config = dict(
    num_hidden_layers=8,
    head_dim=32,
    norm='layernorm',
    tie_word_embeddings=True,
    init_std_up=0.051,
    init_std_down=0.0127,
    beta1=0.95,
    beta2=0.99,
    final_lr_fraction=0.0,
)
Each number is 500 + 50 x the weight over its row's rms, rounded and kept within 0 to 999. Layers, rows and columns count from 0. Numbers have three digits each. The size before them is the row's rms in percent of the matrix's.

# layer 3 MLP up, 512x96, rms 0.238, rows 427-460, columns 0-95
105:517566564477487459461450567414518552513453443523485462451504561564465545428460615529486526522486392502604491500505508533433546508430452520522534408331467537497489507475482452497527534568432496541490457543478487541527527523549489384456620453425513532488498544561433505447510555505532508438
103:405485462524553517498557546584483577576442491521487521608545545487517516526510529476477521457429535525380472606523470447512484438442544405535466421488523498456431501492433497538477491569477504383473507574582556471578500406474458466547497492430604530459480473557527498563446551520453448455
109:511518556492527518507432632506542417457516465570514524464422403493510589522494540516496547501501541441455470537494472618439490462502438526425522460414448503472542516517433518487449486477547496511526393478554483598476515491478525435550555522540574444400566519568484516397497524487511403609
103:448479423521535610528497452456512535439570485535520505477487509543525547569560556512554499439472503483555399496456586543412524471487512488532538526508452520532468461554370538474485501500513516452552452465456441466462480429424541497630491430475521497547584374587470515429423525437454563537
112:475532455479468552479534565497517495591578459505481586548505400527492616518453544542434528417487572473484517489484520501414483486516504450532495398487445559573564416541580507464509605442530487506547647440474556408533544456485529535500522420480555558492534521513565471544528559523459440489
118:614460517496530523513565458529541415446527514491473515538483394490561512468394471466508497493429451559468468571461593537466433438574454456466394463603542514538522554512477473567562564485504565483607524487413526468458499548453395484418488521429551488473547526552557504461500552509518450450
095:526393539553430507536459495499527500574538515474492482442430532515481492491547496429417468553542509583550397522465450467522524521636466434423534584509535464522511477507483517476481530531442483446540622633540489524451380487464440519563498411555548448456549491506528531582459494459468454500
089:442475534550642587498481494466471528526484562411452422554433461539484565506479460468485624431479464510464533478465565545501523560485503522554600496393512494432438454541503443497623499473429442580528560529528544454420565481512498468482502564537586492580513516489521503523480408489517460517
099:567480546582477454502551466434474491509522553656510559531410496560507544466500425509541535496413519484513439576435485466558484514577470458526508492498463492506598526527520510498467387452512493476479400485487607491544411548545539377558489472460518459422553476486494435480551599549497523538
085:453602493481516496476532436558498449473486493447507478538449534545497578424391451545498482446581593515543423489533545469513418525540561469465539461535455461509547534440475431515468424555555413552415496472528495506556495486452507489413551470476530491497561536575447450455624577567586446564
085:433516629445501519462535425522401474529547571541484452455551423543546497513493424480649484530497532534601438594442500468509505478457523541462452543530511512501547398453539486478482579556521549459414570511495438466440441462523469496475424491523540490504489466433525498490467473570614446452
099:537502583502423443522419587542468415511445413577547460473521511437548433560505556492478587480493528518507462486588480446554472428456562427398443556374550468482493466504522541496581616514533524430495518540503483515503565477524507459503512542451558531494452513460455439447434407554517456477
095:429381561429475443493451524531478516499527512499566483613456484510542461554504549538586648501486407452590437525509460466494518467504473544461496453492496466483448474471481503431495441519466471533572484466483503552595526595463517540469503471531394535528475499490635546422407437535549488486
107:577467579451449527495530470465546520559560524482583467511452507448479533506513517514607469572420570508452469511483474463496352612537469579451563564514533491534567443524489543554460545446511453519452516466405493424463438464520580485589514540527606474557505396472562517455465478524489485481
103:503478501470539529465587496391456429507544555483474547410484435510534565408442552456467441491534498538530509432483581620419552505529548566506499511389454399547483525449548534475561446491553480527521479482544476501523467568496547411485571444412575456394536517516422523473554491498492530538
101:558460503555492493503544486476500533523531463547491473544530536554445461507487512528552514488504394528486490468511484462463507489505452545509433453463495474576502589546563433520452557612564581484527530510487532495443467427410562444438529506432467532441680596584541448479403537496552431409
102:504604568435502459531556493502445616600440428503428461445492577497442540492497476593531560514509480529417445508488497516543483539407485505465517499520553551530484508449543530479511484435536340485477590500495476545559424541506457467453501513467515494464438549473566591413576501517584476552
126:457401602631535572526555420536425508489563428480513497553489417480480462474470551565519511492552385528510430461461440518582497548586566552450517462487503470536426554579478494453455440485441500516452522543376461441578535492533515487498485540455555478534439512526426555536484487535487491456
123:490425558597555535617438424551460531471491461460495509500505561518595507432522462514589506483521505459519443487565442467565492472554555394430440447503565519512543510601467538433450479531537436510536475530414441443414528489402487525597500391509511532541536532494569469488465540557487518503
088:545503544482476525500415479509464458547515479469608369527470380487486512547514507502589517432521479537508530587557503456476498394529501444539446430544393461516513530466567472387522520392535496484506541512511553424526458495499465473473380558504540470424451491505547387455523499527574470491
090:536500598533587474562564471527442494482444488542552529571456481500453490502519451507545466540492583520516456473563452489432340453498476504387551465463508530570514521470439386543521480535501531414445493563566513472512569432428475582515454514548576501546531493515574479481378523473492514575
092:507473447411557535504506570476433597596461545515521413501487555486493604477466427503382426472515476480534556456501583499576496451517516468667544559479507446521540551476470482446519514494500483514559475560509442568584543434489509479479525466411527483525523543495555411443521453589486480542
100:505462495503521559517492553508578479499491488433473478554550502452500489483490505531473522491462516412467580479509501537529554450516471507608559514503469464430510538471504444537524473343522537454505503572468546468434461423503492426498566509521556565385504602364670522562561534503522517450
108:548479512471493429419548498604490476538531472456575550463499469523469480543472372388477581502505449516546388541527557567466445555433492470487542438552490537472520530537542550504600515425536487476482517471424524503616525437530470435548611517488508496493576477505520504508445495488476367555
121:512430457476444431460471534458419536596508512391479464515510461487495559527489558465515567485466462579496529514522536511479536442460503540575376517506499566591427544435513514590535512543517469567418556571526526558480491449466526530405524506400451613463503476450523534396454535485462491583
105:494486558462465611512566527491518450447535500518555490452506448503520507485511438538536515568415512408501544437493545484547484488456475383457478497507476636587511500438428416557425535499546536520497631538534531530542489414485421486550499496502553543574553566486587482549440557474576429483
110:483512567497374524449489528539607464547522517514401470559430496535529473473459535544506568483565466487526488520471593500493489580513506401499518497367504553561600491511490439478480454503504572522418546568461504477481502418429463559559469492551572557432500461484365563529549511554488460518
088:472502561579455495499503428486528514502352553451496523533500470505602497569532452471584503550426616385483373496547535517443433529476515498512477495528478447452472540418500423490525525473580560496536472429506466462577426427478496549478520518472500513480510509490546490476499504444441343504
109:572418557455546503498510528503523445568480433529473582550516411571520529585544511529446505531525439511485505600503518485501483467602544642510522485509532427439528574466449555505429439472586424549558479465562532497463438427558477489574498461421461439517512407502515524399505546462455497512
089:430497511474460479510578546472486526444447553501501485445560414513500570471473511485476471563463440590507480467520475551485504410520401394544432444588384522565477522464485555469530533523550489464567613566495485451580492446480497405539588489591539522525463451450513479518540466469515374496
098:511525499417472579502539527509390467488523551504532564482490485551521487437488479572488528464418534426495564443493432563449458467491415507490447397428593512579570530506416469536454487518649496553428586538588495551474498483464525538566530542452519526541461475527478554442470429573489559453
109:519531531545581491487455440428375606511452445478421525497596558461442546509458426492479491469453454479475546573496500539546492582521568586433523476548528516513573492499520456531487456450491410480546541540455511480556414501541506492527495438482570437590492600537502466422535596575520516576
106:486573479538516519530492438420560478501521487608551453430520421471532540533508440532546464379516525447468400567615516553553463455457565615486474454442506560502574498440517545445396482512527491507549467514570418530455509544492529440555559437446509507489551530534467461409503551570518514539
104:572477424478573388504461559513487429554529473459551538496456587493509491603524497543472548462408518558491550580567547487393330505535575501502495498539508476445487483462559495514464527478535471524492491515475486529486549549456560495538539384425559520536521541558450521442465439504406425493
# layer 3 MLP down (transposed), 512x96, rms 0.224, rows 427-460, columns 0-95
096:583461466550477532605604505539400443464519534538497508520524423453451496541428460455498493406485480496381555540425412428506395502476537444509448622589459468503567514484437575513530450532486530490547525482518499469489547500488396544432472523458443515461497524432506552455521472483468504582
115:509492448499497458411498536505584510464510544435510543470495482554530511591388500613613576597465512556469470486427465407477476388542490616562478561456569503536480468494495507529486424415489517424520541600512455567513531537446469441487569412522530477551477500467500476539521489466460481529
112:445495442496438498486499574509538580393436564462550466471409509538556501503588512451508467480534474495466444592405442482484550529476430479474532504523538538484377465536563525598553583464544478500500375514516470504406416494443511497527551540442448531524432407502426428516501532488505462548
105:483429470493527497530512463482382483497497475590419501446517575473406510534628477522444546495536512386449464421480485524419530459589482505483524459497430581543448377486494539523445516502564490469462470472459431544626460503519623514455580468467500504526554444531526500435479493506503548493
096:572510468463413475416531521433496452560404560548506472419583564519510533475575542528573522561431488570529513426516547467512471495445481559516460404467428494416514472499503605469554497521519466518424516587575572495520455497565482466466446425594473506450551453510518481558607538518556487465
112:566465520512559511594533548537489445544423459493474442508567564425592511521505510555479511563454494441445582477581519502499396548494521440525427408521357619520497503511529548494481517466427481530463528519525473447464588523539452540467510469501588483427528565605518506531506429570491537471
086:427560480488519528430498462501495519362494518543583573585585406460489519469539484534534556463481538452425618520490484560548419460503493503550485464539420512480464523496597559542507489557537598520528473409510569462593519531498497501534487628423487501509384543478509533482532504472537527472
084:594530473407327482528443488514572486532506491556531514503540550497438503515425461544529555563493536557517456431536524516553556450428434509603550442555453537525466561491543533494574491495466460470497440541490479574428429527535466472573476555442499553473438440440423501473582506481539597490
101:428563459460520584547535454489502448492517391422496481445509487481521514561499553570300528468500475502475504485524559458375487479508493539540470446525604492604530451547487501487450504443457482375581556481517451480502429510496497473498496547587566495502418458514486489547490502555521456438
088:555460447459500538392417445457406500480540472498492454511566444534416476574530555493491547527488451451545525536463497533576468456485499412558483558570639464490480516519440519467511519511476463573444521479509488512480475477522690537501470504503559489505501606448486555574542480426482454588
087:613466553576561595440524524543502478499477473472502560553516510567452561506469634470482433560513499495427558485497495483602446500530559506556541464552574506503473523551453563553523385445453484487588488502417485537497569613482603485562533452537479469484464469491514552478514513472533569590
090:439450496465528640499445501484488456465524429540497553562396532569622512430479467504593447578483507523476496381477419566517537456503475552603487479452515476545419463453440548512530392580523516458507615455508482466551471466483479523474461494521532453419486498538517507543571526484487448502
101:491518472514451520399478585454495447511452507557490526457470412446504495560479510547448460568484560533491503458419421452518568348483545441466426495518518503456544579448467539466509564553468471533510434557492512590451532455534584546461459458522471531452431486495346386445493479531504526516
104:473545497477435452452497499507535417434527525580439520545474543490507465454602535432546554498477673481502436403502509549482500510507472467527538453519570496443432559514498568515511569523560515518537427464543553514628505659480453435442544439438474525510462523472501535537517517566471447513
107:417573568403475506494537520407569450455425549506468524538529570507475408546454504449482473557529449595438521446498412472584474501495557574525559368545457459511445461509487570417524408453548491488515474481527512566560507428466451465596516476429456531457499491528503550511577495477509463447
101:421538629501383453436468440416481425403434490449518515512539451466545528576571566470543452370461492442570527446492573532367481402528492491525503577513487543500442495523485485570538543491478496518524449440581465506493498522523543450466459493501561452559517528537556507531492490449536542495
093:445540436519535492488470504480453403525431473584501423511486459539525416422633492446473422405429499493519481484542447532441562501489530375469549494436494437548475437513424427472480512495486533553437419411570489463438469509503562479460524465480490513384558560447509497520523425449550493497
120:443496488515519579522506463538547498496441470512495588494424490501540468531594542448515516461523412459554441545441535566523540490472464442379546591583445485531399536612527473473512434583546617529535538529446493438466522442413520559581536488454511546423488541446508528496531503529417530462
116:461423484422578559435487499453484506413632451435435526491485520457486463447513481495490389449487580523543506473487480404521564504529425465453549464530530503607533497548425582430436521467492474521462474476449406452530480481481597529522613525549552573514517490537482532440418486530523533442
088:512441478540550573453493519431597474522459531428553522475576482492509487564520554533489561544458551403553530489500455561569423390438424479510527468567510549448477527600459532522550467496425470542495507460446470492479398542518502440511498514548544511508520498444474542566556531656462559393
094:474459486402445499411507556421497579519535520475461476495577492531584470527398486528461581531568506533522441391479596539451588533522512466565485422563623467491583528455455449537502484469512444445530488489553542494573535518503459506441459463427449485544526524484514490476639533465526454451
091:390531540604490539548571466375428479460568485476518545471501548554564548414422549461523552536535461476527505456396468547432484516403452506513507514528473479433551563520393495568498476455525583512534575409532554561509467522546539540456556519521443453546511534491447525476537474466573472566
105:524502512478505559527510535497443582387586542459524539433446578497463505560406497612449483459478542552476587579450508499542479481512425475546508506490486483541485522506572523545377460466582541457588577476463503482571616592436524551540529547530481499462419484494532484437421486494467522559
115:561578545518471480501502565409452538578513462452516478547567495372493504604491460570461476524341529501511529490593541517486494495549590484464408513520503517530456483432461463456566540525568576554508497502482423456463496468522450512387507493437592487518453508375461455514506552495503504478
117:520507511567570491557598456498527518573441498562390516474479455593502523426458500457499509466566488414567451409450485541514499603499566516527562538541546531476429504574410576498409497458415453513575504485406514429494492614502463480568448462504484574478469526493472532477515550568495551475
089:496561439542496476471466478511499593498478519520487487531519505554469484471591569484471524562541448635472546538512461499387502445479497588560454486564448528479452506602543432553632562537519469499418442458520498454561471570568583517442545561505519521444512530551627516424530484453505450510
097:450522426502494431478462531485515481497512579447559409552554542515416523550600507486457607524565470538521506563599437499545524506475512516557463515581496483469413439404558583466432460491437485517420471414467421452547588540536463560499524589511544506582432473541465454500480468494473537553
096:507466451513458472458560600512481577574492428559539580488528534467424580406446530492441505501526420526496444460466511468458553516553497425479572514521556569509570492582459504521588415575464510542470639514461521527388566452486534428531507434492500468451537483475546533461467519556507585456
115:513453493512484582526514653406525578498500517457504490515459553531550514509465463439471568614640469547471514473453409437486552480557431529491471455483435551505476532505499454563492545466481457517533538440484447420514452557468542654445472520478527492457452557494469519521542481442408528557
083:513506485553384542441540540582531530382459489483533530588520491407580433557600459507526490475454432468482503543485503486502444440580471489474512496420497405481519487478560424522483502497532558540540503487412541377518507533508492578544472590485541562553424543523502572567555520432447441495
098:539461441521505482455471369466511535472493473510499462524517555453423481544548485376513495450532486545498494511511523381506491468469493457469507497489382608460385393468518522488509573502433537494507453412506515475532521421519525596529464534536493527502559481533597367465440549403527489512
105:475397604511523598566520533534456535452394496470432490590444518484571531456506484433444529468553458441430464519511471525538514463566462472551550516527559425547509512517496532408508608479493517538508391430522495504571509563464499466507564580534544562503471493582562538470466530420431496589
111:488549461525608507587593424442542444511530457472536519476525434521536490469470455453451507529460545434600502575444567502485550467477499474463471561474542570462549492485519481511496417487506399431470457492644467520539541505455428429422533554469565481421489552418517493501498528429507625526
109:564494620511515439524608543578446494504538465558477458465536445446476523441498545453455538496525383475422547496577603581496607442448393459446404434500448455518538438522490424486518508547481503456502467508462553452488518467496455551473480609472495505466511477493475482598562533446512491545